config.toml
num_hidden_layers = 14
hidden_size = 256
num_attention_heads = 4
num_key_value_heads = 4
head_dim = 64
intermediate_size = 1024
vocab_size = 4716
hidden_act = "tanh_gelu"
norm = "layernorm"
norm_place = "pre"
norm_eps = 1e-05
positions = "learned"
qk_norm = false
attn_scale = 0.125
bias = "all"
tie_word_embeddings = true
parallel_block = false
init = "normal"
init_std_qkv = 0.0698
init_std_o = 0.0132
init_std_up = 0.0698
init_std_down = 0.0066
optimizer = "soap_variant"
learning_rate = 0.00536
lr_mult_up = 0.669
beta1 = 0.95
beta2 = 0.99
lr_head = 0.00747
warmup_steps = 200
schedule = "cos"
final_lr_fraction = 0.03
batch_tokens = 65536
max_seq_len = 768
doc_mask = true
train_tokens = 208200000
max_steps = 3177
dataset = "wikipedia_en"
Each number is 500 + 25 x the weight over its row's rms, rounded and kept within 0 to 999. Layers, rows and columns count from 0. Numbers have three digits each. The size before them is the row's rms in percent of the matrix's.

# up: layer 10 MLP up, 1024x256, rms 0.0904, rows 417-469, columns 128-255
# down: layer 10 MLP down (transposed), 1024x256, rms 0.117, rows 417-468, columns 128-255
up417 107:517501526494519500481508494536535516466495509475474503501517525497484484492513513514467521506491501484504496504507488523497525510474543474479499477479507529485499507514463506529494509528504518440500510476500439459527499495503455493470496487514493478506463491487539499492446460504509492514541511516491518533486444475518493466551539491517516481467472501551520523529498512473532485503547
down417 102:505511484448502487492490490549518469490491463531552516476495545482503498529501522465505483506503536489444478514523474451512500527515524497507508514483500497491470484536490472498523467497504471521492508493519546511478538460479471453518495508485498555496500501446540491476495490505531522481483517499466520482483480537480513522530464451499511463516508495519492522518495562508505584532525
up418 096:528452491500511480519491545486522538479471459471528510477469522493514496507531537481486457485514516486477546547450503487515477495543503444581512493555462485523509458500468485500510538516468510511519461509506501468445479515509517524527525477487558502442508523520474521495512479464472464476537472496500466529517513546465496479499458477507511488504491477499502501498548492476532560480503
down418 093:520521514498489511479535488483474476504537533525531511503513509533488485494507484530506535520463498493527514476542483510523572464469491521459499536528538466507519514465494510501488514483506515490520500492500476490522516512475522539478515508525456448480474473520493514485480499507503513501480504501492482493486487486497493504500490487520456471470471518480500512498518487511522497494477
up419 098:537505493509482499506528493456494487470506541530507492489490572475489526495549501461484530529530476505483501497463480520465521517495518537491508548460497516500493480523524538488499493456480488507544523518455486479512475530478511540489533490496529522517479524463470521513487520512500489514489484547461516484498458508478484513467499522504520505509546510446504483527505503502509485452531
down419 092:491545522508505476477516527581510514457541508490483523455541480506506489466515470530506487509469491484479494509485500529467508505465514520514547456495482470500522494525511494520444506507533534536459506510496481546507514450480509514497524517526479493481524510541537500475502498488482479482536524499547452453508454457455468540524478454505510485514480492522506478513487476548495494528482
up420 098:531492526512480516475501475512551485519495473507495553502451551528504495494564516502456463522538500474546468515455468497530494504516530505469511523500457508521508468512534520488497529500465514502449478477474515519452508496494479502497497474473548506499521490498494486498514431484505533526496464512480512531503451527520503448490498559502566495473481488532517500533499520464517471513539
down420 098:488511503493424469475523482525490497512518515481528495452482514544508453511484509481508472465445519472495492483529513486507484475542471478538472549476547509545524510529528466478474514478488474491518516505480491492522491472522478494471533467473456466484502467516515486519524486518513507506486479498475488517503524450515524478501473477511497473529493502519537524512511507493513549503492
up421 100:510429522483496496503532494551525512498486475463502516500499522480446547517535508490471537486506483537524470468505544527484485508535527502583464508483478484495463488530508545488516500532500466530481455472493488483519479467444509487498543506486498498539483486502480498509481519477508506505474511504475462504464543517496512488499465516538464458512513514472522475526468486517492495520493
down421 099:503486472498494526507440534526484456534503514507453545478494532554500489524522462485523474552525473501477482534490506522468439450437477524490478496513493515494493497489473472505467497502492478453469488469503476512509508490494454491501499505522526499525487510504485500535477444470503489541543497531482483530508523518485507471530512513513497517487518462498482539438511529493479521472458
up422 102:481531530507475475514541525533489503505489527477506491515460537499456470508500546487470517543498513509504466511503505513490548502554518510505491562496513510485503507509479508480481489488488496489477487520500491528511495506526453503508499498490495522487537506557471550447469467509474516491492493525498467502477461485525487485443472538483501488542494492525467491477481530525487492496538
down422 103:539525504484516502496476522521476497493490511534502485498489510472464537480511458526524527516528484458502484544519526462455482511510525479505543501496511494504483505519513489507537533444496476481506514466500486525490529505511536551496456503476516467504447524505491478485502519455528485483454487471515499541518523531524491504505498503483525502533482460510466560510531490461526505498441
up423 102:493506486448465498545471520498530521457464472516527528529480489502467459521484511505465514510472470489514503509516486520529528511496535486462497509519488513530531464505518448475507532501497497529487473471465491494506540496518465559486550474497499498475456503515482486499519493516517522479546498491485450486578512513458499507555542464575513513474488546532544453513478516488509494477455
down423 101:487468538472486496507465541491536513531530542437508472520481481486543507515482515466499492447488532485488516507553511463530513507477505494496479513494506499470474518531483508458481504450514498477550482532564483484505522524500524493517436501509500489564538511490487464495544510449509504501492489553519506470478471481496496522491520553437484469511477463510505552517477476535504519507463
up424 095:496533521493511470498537499494530464519502458523498489543547508507489500511476531468538533444457504508511473486517485447462501471532482518560481494479481502524465531530503557522504465487469557483502515475467532533470476491507451453508505528503487492518476492509471477534491495515488477502512516486506485475483485552526496517500501475539497464475469493541490532495531491494506495502482
down424 098:457477503461522527502521495481519571492525508490497501486502454514510483532523492545481480514485494450468511466480539495470496533517452518508519503504485513494477469477525495516478498475481498528499420541508497511535497511516524477546501481489513591513471535514483491494499509511509531497497447479477498506475472472476531516488503495476476504472505444504553501508481503539464499497536
up425 103:526488513494511496522493522514501517486493499503507509515522544530522508481509510481461471510490533471473539492480510517503507532448481558527537490521512494550498529509487508493498525476499468508512486461486518510500499532523470508516489528516519481496464422474528517497527468514497464457557496522492501501525482514497473528491453479550485514429457511479471523495501484514473462466464
down425 095:552525484499512509494528512550480515462536474520465504496469480562529498494518483499464472538497527556498548522545504495488454560543465504483531515525452547483469472473481485465511537490527478524493510529461495515499527474462503495479514479482474559493527480494523503505464547478515479514454496453527479517513495490502489519479488505476487505486521505522589453463505484485533504499481
up426 103:488504513514483527498462508494501519498502493496502500451506498533506507557488522503530462501532506487491547509515476508514514502486498549542475444508463486534500500460545509485448520529501523491483525509493506505489500494534479513485499505463464492483520474507471510489509509501497426523539474533482508494522512514553518524481490480478534527474491493507553486481531458489464514466517
down426 099:507502511522461466503492478502493507479499525488530532500460465554479475461478482543530470512496455500473483500454470474569466480503537465551519507472533480501492499526506473489510476534498500518518510526499489476500466497494518495508479474498562509533529515494505516489504518484478505496497524515511477535497482490497513487511467489534560531446510591509482544549518528532490449513503
up427 099:475489511496498460494505516490470500495504531513444495568491550501533489493512473477513491540514533503491507491503507539495465487510521460465497541493528453489470505511476524545499517471550500500528523513470474510553508538531515466457441488519507463517497493494484470522525511536501507528458484478448489475550495479509503489515465478526476460511519493504526513506511518490456484512484
down427 090:490548543507468511495538498507527521544442538492522526516493521495485458513527479437525451448482452489453507484485514486513496507498508491478505552498471459517482512506504509507506443511515503543534499493522480507514481454490492496511516498490442503502460472525469462501512499543553474514518532508505492462481489535484513518500499500493501475469508494495504561477521475501508540496483
up428 097:469514514518503507539466514492517482498499475482473522519515502488485529513498485521461456487453472553525463480497455518489508490547468487519474491484469493508522534536487529486489493476498513500497474529548531541520463528535514447486503514477510517504536445458462493481476478475464473491508476483465510486505498496516488520463475451470476525513529484457505537517477449465495477551499
down428 102:507545473525485543493517491438472543457495494474506506513542524446519519484499514529501511498509470499486490513515512531512520490458479509495598479512509490501486501504500534476455524484494496464463531515467508518505524488505470502464500479521464494452508521467542465489478509494502558486511526505480479481496534497514490469531523491551539536526486497468486462497537491511476511481511
up429 097:467489499509542456503474522507524520549499435489467499462518544468462523461476513500469478486490520464441485517512469497538520488507482491548509520503523495507460486466486484525500514509483554478526501481495508487516498512492461528471499508547520526474477471497473519513530467508526529506506468516497516500472523510501514557472475485499528473494525470542518526491466500468477536479533
down429 101:522511464515480524513528524551477505519515497502498504511491471501464479485522486491493484488556455512488454518454448465476501496547471504535500476531466526509484472526484502500508478477516516549507460509487503501481507506510527505507497458525496499507471504490502465439502512491492464519486513487491507501504490541493468465535508514479483462471509525504523514536519526448510466502521
up430 104:441499474493536474528483554473496496496519485531498525453545526495526469534466493503518521489444527539510516435469456468476531510496496509488508529488498503482495489482495506510484520540499489548436502499518509536509494476511502498468495505503498497519507516470439494517508485447521452496482522484536496504513500475494460502501490472504475509514509503476473529524509438499509534489485
down430 102:484522450511418501573506457459464480462509508516517457506501504507489530475515500519518495516540477490501472472509519471496527492524464478509466488455483521526534465523500524459496513511531476526506511499516541486512474528475499515513470520498508490463481512527525541492468541536560511522528506498551495483513501522466474469512474505508490477492448476443533478455483500521486509487480
up431 101:540494493507473488502501498480523512495469517515495495477515485493473499479485491531461474486459526487512499497505518512541492458497500459504496470514467532494526462491468494510498529503491579512465549537454514504468502491539505521493523477535496492477523542536520517531524505537479497467486458523541503487480515438544500476531496515523511454523513517471533523445470489493519507504500
down431 100:499469516498524483453518522481494584488493479505499511479449522479523455446483493473564470473525531510514481487495521467495471532503504515472508454512480514472471516517512527500508511527508513489478495500527460482509489474489493502496494511513511544497496552505489508480488550465514508520510517526529510491485491504453479501480472463489441470478478487531520489534519531470525484490551
up432 096:503517473452469458536489501550510523477491542512465492496509470479548514512464546495501470507450513488512542517470469489503499459519474457473510531472486502499559582474493513482530511492544509506460511483507489508508476478520477473475522489469492490500494503470495489482507484568519522510478477491511488517467519510520529482546484496509543485515513474463464459490530488498473484473543
down432 097:508469507465510516499531475513516476513426510489526482536543490525511524475499493489469523540534487477514484519477462496467434482477496509483519520492530551535514494477464455461517525533496502517503504512535526498477541485509473468499521517559495494500458489498522509521520496535507525466483474497481467494494513492493517529512493489510497493503532524488530485493492511525555472495521
up433 099:515482490506525484536485515501455510520518492488468520463529469492500478543508486475495487524469537572510555468489535501495486524483545474530558533474501489489483502498502488488522531484541498504490459468472470535489518486519516500523485535482500478515513472545497446516494464504491508467526507518528494471455465506504544471455491491524499481497494517476454494494539448477502522446493
down433 102:505477501514480544509529492526482489517515527481527514525488513497538525491484523520520494483525544492543490510565522555534475463486487511520502475460523511468471493516528556498443519516511453478572496493489488507491502505491467485507526494554526539514521498455512486548488474486466498496518473525470495522489482441508505494486517537516473471498476502523456484518490517473509489463473
up434 102:460523498477440463427480517546508485486497481430463504491512549493510533523473485463459496530546495477479534517472538480538541531547495514510549497509485503518492497509493516484513519482504517457492497459504506501483519511545468561505541508481519520518486501493532485497539479475506515511512493523513465504517528533516511491513522496494533522485522470500521520531561473463489474479493
down434 094:554480483501497509536502491486493511528505507507513509475503444498491483490529462519503505494489520491529545499496436483539486505492494497486496484548498516489521498518496455461490445454497508527530518515522499570492471503534510515483483504523506475504514469511456454492520515493482518512533459444489523563509457497555466510481498491481503485472475536480479531511488512507530507527507
up435 103:557514459497545462516539507496527537505451506540485497461511457490485492531484482472520449524491539497499552481503521495482478524484481484505535474490534473462474520474544493516509502481495490464510510511487485466507458523462491471527445502505466531499516497474481527531509460514488473497508474507501484521463485467508501525513511479549522473483496476475485499499510509507506516503515
down435 106:492484515504482481465481519518512478549489479467507531496520484489469539507510511475485541499451475484510566548465518479463493495520515495483492483494484488530570498472520503478567490486540491497483515494541501543471466473512476494554548503530484482492477533497515564475483559459533466481506507525527518528533463497475512510474513499481518524521478509505491478483490489525467498463488
up436 110:499485519488453441576491470460537520494503497504490508487522544472486484504526520513498521479490514485512499533479521483532508507479507493481516481518454501462490467531491480496510481467522503490475537463535517481527521529524487503511511485507518474513463508496471509484488497521494483482505523526471496489543499498524475510524495476515521485513525502531536520550500526528490530524498
down436 107:494493516474501486497518469540501493494499486520476532476495512508472462520485469495511492522485490528488502498458512465495502512520517519475481451532494501515506518529521480486529501488458499533521494494542466535480533476459514514540486514456481559511491479517494518467462532568494493525501530460492505511498534512532500554481512510514509544513473513478497532467478538454505476529491
up437 103:489520541504509488543542560492443455480504481542532539518525485541509492497508511468521450562487479547512495498546426482479500506495480518535505503546497502478494512477488557497512513498508514535482532476474504502474458504482472504476495528492517528492493532483519508467458505493518499482505505494509500499477508440480457523536477532499472506521499509504519507517480510550522480484479
down437 108:493531536453444521501547520520493449492472549497524495481487516477510510474518435502484533499509529511461484441537503496491501547510496477494466484506508484505469478465516542470480532511508487510577497458504513475521517516481496506452476487538512484480488504483491505486503546511483513492509519529516524545495533495520475543532527491502517501483500519450477476513505504503473520490506
up438 102:501544522483537490507483478468497508484465502512498525510497471507548507503518495510504489532518551469522536472526478520480496489477502556503481490499493527466523517485534542490495498529509474499496485506506503496528477536485483455528488482479473484525510484473524537471500505462487467496534514517558465511519496542498503516479499513544493480474492528497568494482538522526512549480519
down438 100:482468490492492475542494481517479492508495476456491487509507529472484525496487456508497511507475479551510505516482530492507503482492523496536472518483521498516519447459475448548476537476478522508516502518532468495464524504516489512491520492462512543507481532512510524509493494511469504465455527508515546471535531451488462496497512507513503493540487487470443509525500491530498488529489
up439 100:482467510452515509492532503488509485538501534539497524483514482502484493518550511497505467461524531518536468483466538488510501508500568486490521470535513478502468470517499529488498500519504482496488484505474520530503480484493537492500477549533485503495512515467529498501470503499547492443502491522523485486497484502510502534508495505510493498519445488514515512489492499505522505523575
down439 104:492466461457453512468497467518466518546497479519507464433505485489498532526479476511482519522519432475476461506489487505494493492498495531473501504563477510479520520510475513474477529495539487503518499531509529491482481502520489491497478509471451543518484439527465492456511523564539549503476516472501477521518537510507551484508480471471473491499548544514545487498446532518542471463462
up440 097:511491504516515490462499509502474553581514515528526469490482491496543499514501501519523465506510463506477495467499513526529496484556500497511479489504519493482492537445506512537517479510512440488499527530498491466525529489489503524497531487478507464534469474562509511529509508542517516534507497539509489550495493513505513489467541472498498444517441535489516445520538491507511507514483
down440 095:538507527518524495520505471486474453487496530515499534482480531498532442524491453472465512526505513494494482479501467505526477550502537457498498506474540499506495473528526487496510498488518527521495468512473517540511522525507480500524525506512489498490479517508574512530478490468467471471492537468479470513487486485464502489506467492475468510484504516490478497480519495478491515474483
up441 103:524507502559511503496522494525489491487509504502512487547481483442454439461517556475548478507522508527507474487490481508463501513486516494468521504466516522452490501509543468524509476484529544458507497531517480482536437492526481472536534541525484478522486503510510475530561483474502507510522498505499470517513449517492443488520520518482481506518508538471518520484493496504506498482479
down441 106:516528455507499492507501547495464490527500477458481493519487539471524465516536477496521478550503455456511444504477568535512496495504489525502509534539523517505489490503503497502523417495476458506507491537533502518481512497496493484496520492520482466533509482492467484492535519481535531489546488493512507515514510505462468498475516520510512509501505487495515503499499511516459530506494
up442 098:531548505477497508479512505425534479523503491508522557508518461489550496524494479498507490507504505491513498511473528487531528483509471464488518440470540488492500492483519492534465502488509490517478507504513465490487511525517483474500500486478493505442471506474465533495508457480476495499475524476439478483485477496499473536532486462474483467482455498528517476520485481501473510508472
down442 095:494514491461445534506481469461475490517484502490492485497494521532512486457493521519519508481504499508535521503508483481504499507452476541518485493502504501570512519442513483529482483481524529451481558521445499486485467502509518503515491530489522493525501477498532485495554482457513500512531444463510514486512514529518481456462473523558554527522479501556522501480502528521498501474476
up443 101:502474489520445480462516498464510494514543453533462524475468459518493493541494510496542476501492495529507498489528510496522472540558519531496497524483532465484520540532448538507489494467508515536483511508508504511494514515496484490460492505521486513513519537525437532478486534544504528494544487526475500506471515555510442477510550490474495505450505493474555508484534477536535512501515
down443 097:490517490468513476503468471530495479498480476507492533465462491530498486509500493530489512515480477506510569453513507520494489480468523554513499495460484515525488549534516526502458483467523499491478489490466520514507507493487475528508505502491543497481507466493518469513466559464499537524476523500467459509489432518473529494518530526505528493488475500499486518487542487517520500503520
up444 099:513467478478483488438535493436482455535524500507513474494520513496519516535520484532555519491515498532533490512524499454496490559513458488501509455488480498526499467455541458499548497488489507459483444507518522520496494464472510514536458463485521491495506478478510455523497494515544488525510506528501505508457497462484513486501540477495512523449500506454480508501510473426515499508464
down444 099:541503514484518513454471484489519472464460513528507492467492509463509463444505497492496457498518524506494504504492499538487477523506477488506473508491530477501505586522464498461502484427477468471506528527465483517478441525508488509469500496475519534527507460502490471505497525454502514518499526496491481477508532498478463542492555495522492536520510483501454452479534474518514527567481
up445 104:477520499522485494539508494512515539492554509459498523437470535498503519547515498475497493498478462459463506524511494514456522483529570492474519526471481509489485543515503495492477502544522520509525530472451469445491433521483493525520524505516491519490509505505537476515504496511531528510471494541484499477463498463482506536474548506470483463505539499465524514481474437534520492520468
down445 104:495500479504484493505504516535472475509466504479546519509475500484522483465493497475498525468510482540455465507521497528571486526453449555500512510488498474469477451501500525510466507517489529527518455478465518530493497458511499480482510445482526497480475498552491489515480529465450503478527544477482463530490506514439513463520471519496488491495503520536447497520513499495560534479466
up446 099:522452458514512514516548473439497464511530517492479505524474518482500472520521484490496546442502498457468483490480549487452491471496445517505472506488488497517496456481471480491522534519474486528497492493504515485510459490474473527511490523501474483530473537517492533477485534507473512476487508485478487513478560536492517485531496492482513514508511470484485491535536511472485544486518
down446 099:464551521491453512526513496529529520449484498470512485557468522499537469519499448493524534552532514501475485485496500482465487492456570488540477523476473442485549494508505492486535519464516490519517478543519500494474544473476487503487520466489475472526497545503529453531460504519516528493507488503475502492461512461466512477518535492516476547487517513535503489498493470492493482493493
up447 098:493521450526480462502456517511514497509502494505465513499499536486511480513443502502540489519500524467455504502485522493531494560513507506517492488481505488493440520490536497462508502512499512476528523491488518489559479487503500542495459467525487498496536514484486517517514529524466509554525501507480501477502539479508452499481474433510538494469510451507493507486471508529506509535524
down447 096:544470521499517500532537520491458504519486486484515571519493504460511508485463497457472492487462510524530485555491504536450479502500554531501519526470511511488521471543485516538492491503489493533486517508485514513510539478466512499474443472515535478479518498466531506495496515444472496511497508514507523486525474496518505523487512501511513528495544490494547502482491530495486469477521
up448 106:548483489479482519509519468480499525466501515485517493491501523515446486570537544518495502509506472509497538483466504468515514519528500515538485528511480491501529503467464504474512517514518489487498481483497455505504500473495461486497525523505488507492495491544476472489441435453466494490557496455483515471509489488527482505512548480548491509511492478514511512496547499504491476513476
down448 106:507525484468536484495488491498496518484519481488487528498492509536537476505492488516479524524479517496442485535504497508549514516464508484534509449492446530491513524499533495556498453497501473490477482447535507523527492476533514534510504524491474469501504501474493537495506521510509535499472516517501508514542486536460489516495477528476501496499477537486505462484509506516495521516497
up449 098:508453472522480464526485530503516501559544501541558475478495489502480519482515504538486526502502514530509502537488518483514506498458515471506498520452485458438476482507501487547493521488492494480510530481501507508510491522508503525493521463521470494499442478494452518510542478517478451506487519503470488520491476519469510526465497480524528513520541486470546498525506471514472488474555
down449 095:480478503457495550515474488485442490539530518519490523496526528540526476517511450504527470488488527494523518513518493525527494480453466523469488481445497494484479486481515514541542538462521490498493531486500507508518472506523486520473455476513525527497475510543497508506514491497517472532486520466545504487501482486531513441486495493475501535488451495491518486492525507500485487519473
up450 101:489492486528504532488514504482507509516455522521514510514545502456477491489561500510508460486513514498502540463484500545469486499512492478530487483462501468492513481464495501556500544531505505504491523514540502517475497467466525515509501506498480553512487453549518494484469476484456509462536486482487502490471526503497513514504523494511537522455493516472477441496503453476498483542476
down450 103:496454498532529430524509546523489493497528458515445492508517469459465510515484542512460492536501540516511530561519529468508519518476505494477510534520531525505516441538514544489473498504516545499500513508528513530580539507502510505475508519527480483492494548480475506483499504488515527491484438539489503528465463448472454495462522482483487498512508517492536511527539491520547491455495
up451 102:500505499503516490455548496549510497483496472520503513504532517508486512540494519487493492509535529505476488509522475473514511515498502491479492505456456526476507531481447499540484496471498499510501518496539504459507462500513507499518482508460466497495526466510540458506502483497474509472531474497506495503528494474484460482465489529551498526509543477514482511430487459548532548546555
down451 102:500461517502535505500484505487473496491531478478488469560545465548500482487503515504492577534467476514482484519522454463510486437507510520536493500494501508544498470508493537516530504497502549483449509545461520464537451489496521491479499498469530506519548485510478532490502494482509505503452486502508501499540506523490500457523487537560479514556492466480499520517480508488499483511457
up452 102:520494528526497534471488437515542504514499520534470488449549498462493474474479524510473507518479469527477484463545448545497480493516528487508534453517455511500488499477507522537503514462531514511502496510533512505483506562515543494512545459557466507549511495457524454499465498487485508519475527519495495506508515511492477475519508526537511473502481452486502491468486510513493470465553
down452 102:495464518513494495467507531537500483449511513495530492503496459529547497538503502523486466538523505529509494469530501471485503494497533475523514518536528460480505489508494501514478504518463456451502447471420518497500492527561504496505524510498484494480506526508430521493499505545482500515425489481502548464507546484527478495503501509495487499471466514483531484535493490468528504498509
up453 102:466491525450499506517505459503479424497483470506514475487498497499545464555508518506469492519504518503511523491502485494500493515496492487479528488508461522484537508490468481537530520516479489482492494539450528505500471490487459509509509519504486496490508500476516500471500486516490476509451526488456494510456472531491541525496475501479511525518491483488495519463500526528434501501506
down453 096:475476505517526522504547506541479522481528513536540521508488550496528482524573468471502527516506527460475487524469513485509509507437512497503467456518486470497506512506545486424494526486488497516504438468502530522483519470531463540520494485512519481552511485530526471492503482498472493478464485526541481491490472540528493521429507453496509476485506505474491500539488481504469491514528
up454 106:519524506553497481451525484503531502535501490519519535493503489501525525470482484518517459470519490466533501498491459483505517460524514489474514521513541505496486482517526501468513500446506475465530491504567465490503502501467507503507518496525501526490485517522511513563500487533483481535529515477560501520545459475492483523475511533523502476477477515533511506502486533512552459536527
down454 103:536454486470460478524500483488506514537553492523532516469496536508493499509515546519507511481485467465503502452546502539482499459487484526532497476483498470543536506549495516496510520461511467503502501506526535488486482506506530492504552485479492514523511496472562478451497529485555502509500482508451536505462488480479483472486532447480499511515487547484525488515494495476479495496475
up455 104:468506479506498455502488484513477480458524494463489496483456497483463489473507501554520499495500497498448490521537501477543503434486506557519563527522480492531535499508516521500506494531511507505531500478484499490510516512540501556497503501466501466473462539486499462500477524460484517447496457482525511500481549514575443464484525481510558483508513512520526503454523446512474467473536
down455 111:464492541489504505481534461545528550479482528493529479489537486511507456532524485522489500513549511504484510478481488511525482456512508490480522504519460503555484476539501539482514501476482498505454520470514511504515511469499503501500515526459500506531465487455501533503529456496531518497504516512479476498447516511526520529509489400495523512544520523511448508482478463510502529448538
up456 097:498467515546553490482495523501533487500501497443534464479486510470480507536482504494466456514495500488501540534527500499456512505491480494534503553500483458487535478511463492520509514470521527462499519512494574494500488481482459528519499497486500533460515500466524504474550531505534531517533519488515542467481460473426516458543527498475506442485549495466506471495498478490511510458459
down456 098:477524491490504484508483505455479484508550503513512502514491502484505505480524458529479503508497506504493500524490525560506489512504486493534457486488519526487499518498474518493546484501477501530517498481477543552533503496459504495511506496536470501486464514509524488494477508487500513463494489445481484525502543500465528492536478505479464555523491476473517468489493483508490499539480
up457 110:518475510565516483505523506487489476507482521485516559444489483497538474480504495527503465510497497488479496495530526464445502472498512510509478542504501490453482517552547507519509486478437475499482489499489518510529501552492500493547510477528481526502527503488506460513532483510506503474520513515500484512534525524506473477467453511493470476522480502474455507477499481532467526542500
down457 114:505529482485497449517481469505534497567510479501488508507436523528530516505520485488484504559475490496508539474542488529519542451514516503467485531488508488480481476494506478471481528494498502488457546462500471546499494491515519477499485460463486509543537438521497456494530534493483456472470503511482531471494478515533488485509452518517520482547496474484507498505485490499477470502481
up458 091:481477540486474523508481519488480490474518464454475470547532504498466526516549480554498529495543492482496552505470490483478480542490507508498475499492506505525492482511538478472519496494490507475584499477487428536534486494502477489508502524473502462558516484471482530505489512518459521481528521528467492499499524543497476534483498463495472469516503537489509481465452469511515515507503
down458 084:505464463547491484515452464514506528477557479523515480507477492481475531503500496476487506492493488549486537508546542498474506519537498512506499479498526519502461495467503484496501484490456452520466512515486495484455515503473506458491546474560477503500531495510522531485458446478525493511448436537504516514526478489496540506481502490517526518482488484495473510511564571511485521476480
up459 100:514529504517492507477522504480505494472464531504497547514543513480470463472444526482496488534546528519498537486473509469517537487517511547517514479490523509445516485481480505469528522530483498541498494493485497508475505499477511533526485528474468462485494514527475505466522491521478520490527472495461493512459527479459486510511489482514502509506497399472545547494504470455486509493502
down459 101:485550488465530542493461468520481469500500498490501485485460530461505537516496470466501505494466510493506497463537523477453519497507495509476482492534522473499525496492511511531419486537517509514485515505532514468508469510508531513505521480505466480534470505500497527483513543496496569502492482519517493499530471488519459501471555474476518469470505542542483512443533505493491493491493
up460 089:505492544459543536525484526481476517455491496519499515524508513483465525511500475493527509507485520516519525520541490454558488523523502480497506451505459493514496497464515466546491459511455521514496475448536488521495484499529499494494486433480489504520514528564517508486481493527483517479448490530519563481482498521519506473514528497522547490509531465509521498479517490489520449486498
down460 092:526550500489481491474489517507511469502517521498538477504510511497537470477506512522491526516514496543440511490449503502466532473532489526535527537478550514481513473480479556492501484493529523508493501508531477485498513503494484499496484486535491501506496468467493481539556478537480503484543532473491501546504519458521475500513481514512508500478476520517462503528576468481506509538493
up461 097:498488498527530473439460536475505493486476498532469478502529484455506514494521514518508510478488518495504542497508506466488467527512526499506473476505512476534467470497480484523514533482498526520521522486490431479523511459490470539443521513537503499514529475489468486488497547482526478494482469479470496485470483503549508482470498505503462459571532547485478512529517480453506514456506
down461 093:485486515487463465441517464479507505480497507524512473542524479533502490520547502443500478521528471547487501495495493475512498502509527482514493499515494471508467443498509507546516455516503451521467477441485466545517517523519534453538513508519500519540490482529501507524517504489467507506475513520527518524526540502469467484567459483473464488491521483535536479524490529499516504502528
up462 102:469534533508504483518471489504551491536502525497481457518509532489485531480522518492542466456493486480523487521532487481518476500517508536520492518544489497531457495525475513483526497515525520474471534506533502527483507468501521480536507497507528501523529501508494525491514513525497498557493475548486502519494456466520485490485502477553518506472494533505493430507512475471502511481510
down462 105:542521501499520480495497482488494508511523520541493516558487450536523504482488475496482504479523508550524479533467466513471498481462483503474479536533465472500501482481498504463514454496451507515520497451521470479528481536514532521475515496470463534499518518496551492522523485496521484547544528469500520498427520488505506479519486512449481467482514477481502533496448494523486466505519
up463 098:450507513512533462500514522592452530531475511467474523483498465530480511509513502505506491488490517481519472511478542471458528524521488473499485499504518508517465523461447515464520525509545492460500505522516478524476493506456517526486537444499510544519538481522513579464532485507498504485542487473516480501540506517515492511515531479510483472523473525484482510556509523483483540510524
down463 096:511481502468521468518483502497483479505455498489496518488512559505506516497501465528491523484431526507493492517514472531506489503538496437458486533511490515534459458508512462498471541537512509509493496554486486518539532545518490511496523548528507523478503511504505481500470512494447505513528465511477549471518499502479507479471476500515506529495522510526488551496466501488561462475505
up464 090:503473487520472498521522568532534470511518573512485507472486498475471462507531499504469468522545471491495500497509523487463495528537448519513484531501510516485498462505523492449508516539519501496465515526471533506482492565555529493515494486514489507517493463511489520570480513449491522478490472492483484483489501534515462498471520480536535470504489454531493472475493531502510523506475
down464 089:498473507507559524504536501505446481525456506500512522508467524485495514503503511431514510522501493520561514534495476496518512488498519468462547509524458477541538473537508499489477491500476508535481486456507511483511501481496459498475439534506491506527537510497509460489493525504480511518522509478514537524515510445480474499514491486486499486547518511446539511491547485520506501476537
up465 096:505516484486490476483513495499492484508526495523493459515503535582522493506525502527503488482500507500561483523515509513500522503503480526502484470526490494511487540500534479517512508519484477439487518469484477471482504470517541532500532514472516484489499522474505525515482506479493508468538480466474530444488497532428476516524510539511448521491497483532491492512500491532524486495492
down465 100:491478521481482502453482512488511527476499491510486567521475500540495526528508441476505529526509480505536500475536511532495461488523509511485530511504453427485483466531507498515520486513496520519533490508491470488527544524496541499550458472474484478477515544509514471475508459545486522528492475461494474487453477492516509512466495516479472479508546473513544473480506506497495513517568
up466 099:447490507507496526506494469509523512513490521514494532508558561514487473540504489492471500491475554467510458521529501453460566454535523492508465486482533445501518450540483519496508506511499506510502482496466503500506437479515490461478503469533514484515490481533504509516518492490496488483497501482490515515493495470450484530490561481496500500476505532516520500460479542476494550537488
down466 103:508516542541523509513479513458470470525519533483484538499493512498510515489493504515472476530477501527517464487515508508528484488475502508476503537509474476517533518489506487499542480499494488525496511524487498504501536533516523455492510495489520460499532445502434500491478493507490524493505490463506483468466553485529499458508534486498469496495443508559529505531476473479556517544497
up467 097:476494542541489471491516518516505518483492499546479518529487503486474497474505477452463470469493531504524486508498495485506537526506485477486486491493556474489502513517479478489516455475469504508503518453483506509520554460525474460469474531489513432508497494526531500523455512529469551480510509504530516473454472490504488491523536455540508503490506486491504512440539478504484516540483
down467 094:529487520497503525506521524503512473499546517502528504487503537496511482511475524513489503534509513472487482482494495532513397489484541533520476522523477484501467492506490447449510462511489525527484462514490517468511485499533515527464492429506500502540502472472480521483493484478491494502507492517516525481493461510511503487506476500468503484536473515514492502454453480486501469482517
up468 105:501505456513453460493460455493531537513533525524463505517542523446482484493511527503451486489493531523485503477492495534470552514521499484537490460448506500528491508477511513498515475496499479495501503519514520487515468501528481499511452557541553518460487500484445466508494453507499518478464478477520512480509506499503446479538472473515513501496511496517531561485440519537514502520460
down468 107:500518481463533482492489497521501538489499465550530490483533453514525523502510470474474520464452473496421467478517504502502518485454487491465549503541481509491537532472509485512520470525539485477506510519470536532506475504525474489491519489524464496535510504472524470494507532458509465488542481556502501524476541516500500522488522530520535466491494522519517499530496446494511495479502
up469 094:485474486461474510503513455510518453452484541482501482520501471459516491484515497537498445507459513504480504466536501483467491508502533491536520521481477459471485485524486513525491488483512505497498536498538479521514472474504546488508500487473476504512478519525510469531480500485504481511516520513498510508493451469488499524505500498507489519516515470503499472478464446512487486470478